Weights of a small transformer language model.
Architecture: LayerNorm before each block, no biases in attention or MLP.
Each number is 128 + 24 x the weight over its row's rms, rounded and kept within 0 to 255. Layers, rows and columns count from 0. Numbers have three digits each. The size before them is the row's rms in percent of the matrix's.

# down: layer 5 MLP down (transposed), 384x96, rms 0.18, rows 211-242, columns 0-95
# up: layer 5 MLP up, 384x96, rms 0.179, rows 212-243, columns 0-95
down211 105:131151087171147123123136142137132114140110082117126104098134142160112120115117167095059084141154152140099163149110154107122147106141110135180126147156113115135085116112158164124107123124096118092101128172180111102158123114134130100139150114122118100142089108108115117117133129146073127131
up212 090:106105155141076092105124156111163102105116090123119117114142165137145070104079117113125114126148102085178138096147136102163105124122159117152143154169104130111123149138104155130142160151129124150148104164116133135130101111101140109124101112099077116104159136139128137101150130173124103156
down212 078:173171073085110131142165158132094117128105102115103118119080124110113129133117106139146134131165135113088150166167131094099152119177120119112134087141132101131135089130129142135121102126129116085125179121151078112148142161151160109137104157149139144099109106143158145118120108114106145117
up213 094:074144172111151158140115091124134128118098137166129126134099138136102159111161095155137152111105103169149102131144074107096125129131133120154116098106164133102090135114086105188190151130116135124127152117137137122167140118134105147126127131091146131129096170118116076145134103132121109116
down213 092:109131085123123093119133117129136157103156090098128123098090099097120119168066115103132137133107142215139156128140122143113152169116154143135121089151119151147156167150139136090118112161127127115135130122099137122145089145097113127138151141129131143116110102174144138090128075107136138141
up214 095:139098133156154104132126143137136153149107142099166121152133121081103095104083111112098153088126116131144126076108148103103180159140132148131151143114127141156153083109115125156097137120095120128098185131131154127122132110109081088158150131126149143099091150143097135120183146122124109145
down214 089:119173130104147174144117157110162130138116157184135108127143127152163158150103121189177157118166125139146124146129143146164146119145116120115108141103150163113147110170128159116114121135125117152156132104184136129144139123161153137126127141126120075103120125170125103162148133161161146172
up215 106:200126153134127102114142126152070114139177120114107133155127142171120134110092096124133134150112121104163184102084097147167144119136143150158149125137158144133106121139124137097131149156112130125096146132148123102090131105140141131143164109178102133101103132141110114144124172156091109105
down215 116:175171155123117124141120142135106115112116130105115081144137101097160156124183083140113119128100138181090131132124122145114113162107094120104118097094113122117127119133109105112109126102150107076108159107156095144144175092114132158114166155149100122106116098162096116153091131123108133128
up216 106:121116124114116118178163161132120126077107156161101117147133141130107132130082118100112139121122149145143095104115137136117150109100114125129126148131120114118072175175132116122127078192171110120168126091117176120127125137147152129172163118138136096104097136099129096120159146137105111152
down216 110:105137107105131140145143121154140108105120125135168149079148136125134132126107101106146112112118134116092127120134116132177074095146090091150094102122122134138092140148161137127130153164139110093120126106117152109149053096155127110175132134112103048153129125150107151149126127102144144117
up217 096:176119147145108137116160096137136116121122114113138147172147138128121088115154094093093107158146108104112076138107113140135171109112126099133157152161151132119108129136152099163148157137096138113119138142080115108123106153164091121164092100116106160061128129140168127099121117109106120149
down217 093:130069108102123177112127144113156074097144147133128154163138152148139098096144075139148104160123095187155139128094135120132137148139154124143132157124136100171144118132105098077139120128143160084136129119102131131128098138173117113126159127114130121123067127152128138105091144109136135133
up218 086:100120133091153153063156163161116125108114133113126128114121165136134141118124136133149120073145148128101100117108104113095113118124108160146106126141132170088139147132149133138141129175101136135156154173129109089134129117119128130167151106115100117094209138104176090133103149118131109120
down218 082:163127132152083174120115091134120122170131183149093148119162141126145093090123133144086126109128147110075119113146097129166135102118123138114115137166156150160123085131158142152104151149103112103136092125155156105153127127111120137153143144122114159135170106100116143114145104135157171087
up219 088:146127137117155104152122146131105112103125085134147101172145125101125105083123078102174162145117151154133129123086175122114154114079122103142113137155132120142094128149151132134167097153089148134113173099136143128117080168160121094123118123115118120103159147113153113090146162100128112105
down219 089:121107103124113134133143151136130152098165140131137162092080091132143130167124125114139115130159133076141145124117136141145109150149149129149114113159107158106099063101093098116117150138166156101116142114165066085133173147103119109098122123154151116114134140157163107096135128129175132134
up220 076:128109128116126126136174125143105139166123143123152132147127154180129111121132117101142136101092130157112146149161102117104112168122184107163081154138112123153142119177126133182106097126088173153105123128131166133107131135102171156097089115135106104151129134187132142142127104119120133161
down220 079:159151145118128101133150088142111155143123118154118128105108122144111146108116123131079116165157133152102144119117172092130145139138147095097139132083143151101124162144088109084129133143122078108125138110149099070147122081144110119116138198093169142111124163152162135127133136111124149111
up221 087:123141167148137100086149129158098123111105118141115183145128161089094130132127121087162145136113172100084110142141088124118114153111130109136166181095147146126119129104116115122115141159131123134108086155090148182136123088100092129123125136115139156119091119162122146117146119144125180151
down221 090:132161140096103112127123112124134109140154134131126169118097091112103158150177123134154139129163149120157136159079130182089125147121135139117105149138106115151140108113103121087149127129117184151123104150120165098095084082154136111121163139118086124132106150145150132077112131134108169149
up222 100:125120133114127110109141163089183160083134107113172163150103119165142172089122117134127144126151118172146144185122093149162116159077183115145075122097101132146145139134129156109137120162120155125117115125121115145137097125104098133121110156099125127114093131114133102095122135112138131149
down222 089:131130135145131129123161104127107115131139131221097124094140114146107145162081118119140091099119110126122159114151151121091137104168100089141167142128155091136077133153140098126139155125138151111146165180143128090139146174133142088125095120147155154134131138121161140131138134132113135111
up223 103:104160151146121154075093117147084144126141112111159120138168135087081117142128106120113103150137141133133121118107157111154098165097095096173133138087111164120137167124132188090146113149081173103124099113138109113112122120125092136167156123115149131136102127111151154130118136115145110127
down223 123:156114121127116153117131136102123183166080149125140088136116139119118102110137107115173146119145136137110093141128128099165153171138148111101074138098146132149145134134161119077135141132085108144118139147167132118140090108144057158143096161088120106137119118161132122135134161112107155117
up224 082:140104070116110148193110136114097093113126110134086126148137111131103140128119112111140104152115126129196129162071118106119121125136135079143118153140169113134133161107161119141121172145156162152127142137134163116157124114123114115160183129128128099121131115125074124126098140101120117163
down224 069:140138134182120154088135147163156097108091124143122160138101126111152133096113167156111136128133146110089147134139107134152105134158126139123114141112115107098084068116110179134158141101101133077127115133141159118135075149142155158117117133141110162158111133133160160121161118152102104089
up225 089:149145094156137109136188116149077109161116125168087093119123117123177133165115102128085112176144170142132137131139136126145145137139105112132131107112145105134098114114148108137155092083142134139180133152126166110153132105123106142147128162137100093118092128141157120149105140135131070131
down225 091:102159112134113087123151139109111128155122108145122113143121094134127100147119123116081126172158107138128110131163131130126141178130128127113129131112133154119143124117105121156141087158132161136138081117116170099056141167133145121107137079149138152134151150117196109160168140123081148103
up226 109:142100153120106122159129129154125114113146087102171167128162155152127078150084129109155101120128081135140115126085085109126156152143115156160111141129132159159141141112116160107132143184149119146112129132139134119138135089123127147104069127147105098133140180151119115148131131128101079162
down226 124:119187123147114079122100124149167125107099096120129155108135132122156109116150116136149128149116097118156112117107137134097128121154089060140131167117116126107105162136116153176157089099138101139164112135126111123129127134150177166104143167107174141111111140151109072153110135121115119142
up227 091:140116120144144155121115104084109113161161138101137134157157107167106128121121127112116137149099131141125123144138125086114156131119170143116076159151102121070156103112159162129146158127164107117132118119126140170140119120134081085127104095112114138145131146113047115163123170116126097114
down227 086:135139167112110125154100128115108115107106168146132137103119133132117098124121113097161157146155134103079110140145140155196126134154089164138092106135148143163133109124110161107147158125108108149112102130090128151100136156113176133116102137137119103132172086086153112140161118152074130110
up228 101:133072123108108108111130155138111150107109092126149114113085162138095123171152089133126100122107173188127118132146087121129121106106104178094148114145088112135114168140075128108122099132108129153146093140155136149123121129134130143123178101098165103123112150108098122096139128101122112126
down228 087:135155143117079142141104092095132099140140138118087136141157070147111113125107124140068157158129143144091116134131101138139115120121177106097145115163115123135109142140118142145150164098122131160147115104134101104137101089149132149169119125128081113092106115153150089115121089118102133074
up229 118:122109130096074110128121139145128080064151147126148163101158128122114144120115139129118107101165138120074134164102152164131102116155151120123171105121136109140124132124125077126137138106081149126188132089094114086119135129152132112172133161124105170138133136146125127154097118129159112130
down229 115:154101127147165108147113096180099095128119108167158140098153143101138125146119169099121110128103085115143131158106189151133129123076128121143108141149132105150135153111147124172130156086114116107113129118105117193128155144122108118162101126122140142121155158096144113089110127150155095120
up230 093:157079135140132145155136159152095165122170198156066121155118168128154138071118116104155161158122120092124127098147095147127128115129098133129142133140116126150108140102154143119105109158115125121113136164096113129095096161127112109133115126161121147125135107145119133164165175121113111108
down230 112:147135130123163118140118138166161098136125120132155092152097076141175155078114122150140169109123106098123106163127158139102107143168107110101123153130076114118175107142100107151078129127120112137143122138147146156123177120114165131138122133180137105132128123099154096114144114115110086131
up231 097:177123097162092128146118188098104114132103080149164122134127082159104132160132145139120124138119167124089113105120121132117183147147121143125133121092140142135156146175139148130127149113118115156119162101133116124159107092147071101150114136136189126100089141120134132121139153149149115130
down231 094:133138115128109161133136133127174153125078138126072138113073123083139123084132131151113124108162076128122110179144114140127127159171116102107137153128141138110112086125117105137121124131113115134144133158149132078111153199144130099122154122093098126135160140158143116092135120106151163126
up232 116:116151144143151109113173157113155124156118147100172108100088161140154154103119105140102096159111095137128138143166138133101115141109114108158154113120080111193106135102130110145112096098115158136126166147135120117140106129189105131113155110114090136104117148141113075139144118162105137112
down232 123:101142134150128138178145134146113113112153093169125137085109122147134118121175148135118117116151124132142125147125158116140138194124137135131102156106141099109114125102130120152150131085140142133112135152084177136141086120174160131190144096159117099111115115151115087098164154092099148125
up233 094:126145130136097145090148119135118125157162145110177134113134086124101157140144120129099172156139135094116142144126136120119147133128172142121106144135130120100106156168180182145144104125138130097116161117105145111159123118112102088143148121131069108168158147092092153158092103119156165141
down233 084:106082117140143154123083112131164128107106144175077113148121161136134123114142170145101102116129132159128131155158076140137107100136116116129151122150128100149136124083113122103111140116134126144122112131160134147113112134120182157089113133164159137084103085149148082086133117129085104097
up234 094:102155139159134144142103164141143139146136151113120091160126114108193087101137122158151102093134148128078074130110152124118120076095124131145177136120169144144105127134114123105138136147127128135092080142156120102099122130099131149135075106119145138125146129172138116143097164129116143092
down234 105:105160108071146124094134139126148122153147120141117118120167072181102148114106131111144160141134124113136086125114102101097139129127134163075114148121123106136149140123127138109123145123115114151150137140104119093125088130156133124107071104180072100127141100133143125150102129125153070104
up235 104:086156124152163078099166118120144107107132136128134082097111133175151164131166097113103143174110105157119163119107098137145119115097115122115168109131112123149130113101113155105133105129134133098108141110120164088127156058110111122142128158108125112128140143119138101152066127151136137143
down235 086:130150151132117157165104136135129141082081127162116153129156160162137095115147179127129147112139149115106122151157058153133129116118118100081135170151106093164121128089119097136144147118088121127145080103136174110147114144131149128128110136104081109142133132123167128131113115162102123107
up236 105:111115095104139120137098145115105108132111098126173113125125137100135093127156124126157126163137146132114109109146104088118128140115118129153113099064131164140127119108121107158183168146130124119092087122128114085168132115122137164109097140139114108171081121178082108146161163161111133131
down236 110:138170157122137080126085079131137143121105088152131128121123137112092134126091105127100116114104165138139142152119066136114140123127092119134135170134128111094178114115103164113075125138162168123132098102110139151163127147147090172147140124136139121139161139115135125127081111094163129130
up237 088:141132137121140149124116140165128115121123115141188116109087115127125119150121138147142148107131143084128084156082148159136109177161118145132119100109137089128114135099142133129127138115118080119152099123146126151196116060141149100134160130137137130093084129102144136175167141155151097126
down237 097:113136118133108153145124120145122134130148096100100099117153107110101116114125149156107116148091137139161106139096149051116173144139099155086086136159075173113138114115116126116131163111110154088123106143093086147095168172110133146143116129156127081110145132143104108131125114148122131134
up238 086:121140119142107116132140160121118113136064134088141108105149111095119128104102127129179147138094115130143153144164133132155140130126151134128114133091108115088109150121117145144176096156147158116120149142126150090184139098171159098111149091113115166112136125074122118103103137137120131064
down238 094:108089178122149181100113114097127162131134118170106130178088156153122134104148123160119106142136113106139117142111107135092090110113142103140137137157145119098114095135124093096140114085156128120111105142154096139076132103097093145111102158126140073121166138156149098137115140123131141147
up239 113:150153113091140117155083131130158149132147091116143099086095142125141142103140171132135107136170114093134111123168119122089113130102148131142134126122121184180102169124115146123177115138174115124156132129108096144091107156108147132096100133138131139130180136097146142149136104156113143080
down239 114:161118079130129140102131179093179104117159120077127114098125148124166116136113100141135089133132120122126127159103141120136138157125086120099133180100155158120159132140147130126142132099125188144119115075166141099150144163139131146093155110146144120107115093129112136140163128120101126169
up240 094:092140070122147151119168096140094098122118159110132103130112132109137131112125120125139133169183132160099147109154142094138091123111087124148111138132156145127147156127159119127147136151118091122122142151123138120157116138111129195143158176131098155129059127095143129129113137151072133122
down240 092:145141137120125127159155126170132127126136100113150136124119080132147136171124156127090138137147114152143105128127150086112144095148111111138102139156116138091139095111125114125105146176120114138158140146162131115106171140118142186103170150099140141096048116181138098116112148146098099123
up241 090:101114075160141127120131127120156154136184121077124127129115165113130140142184124079104110170145158159191152099152107131127119095172113115119133137107094108101158103113091138114131125111116121151103146137118167123131117132168165116158133140142162126141103112140128119129099129157090110111
down241 078:108090158101130131120140123152136129111106152180146084100148145122144090082113136155107088119118099112089135109103126102096125094141092121109166138161166141137130136161155115116109164165082080104119115096129124178127089138160127128136122107090109114157137112105106127147131119139150103113
up242 115:119174112116174171136125123126175107125093136103113094120125176120121091135145108153127118133190133119099109140143150132099127146067097103151143136142131134135126138169131178101141121093171145105099162160099131122168124104129103146110074124129129135160141152119146120123132133135144089135
down242 108:138154097130154157081140169127088120146109105103153126105127135173150146132130084140107146123144115140191146157131090131121107128173085121135119102085108133127150130104107153138166082159141106132146147125149167133102119138159116149128120101130121163111154135147168130141127133093078155156
up243 096:135104132140142108098162081134139118142085076153147063132160133127170113108088119098115121116117150138091153123128153154135088155087103132131153148161132146125156158169129152131146119098137137092128145133132141139108129147179130153111166129087129158133144118096112143112101102095109128093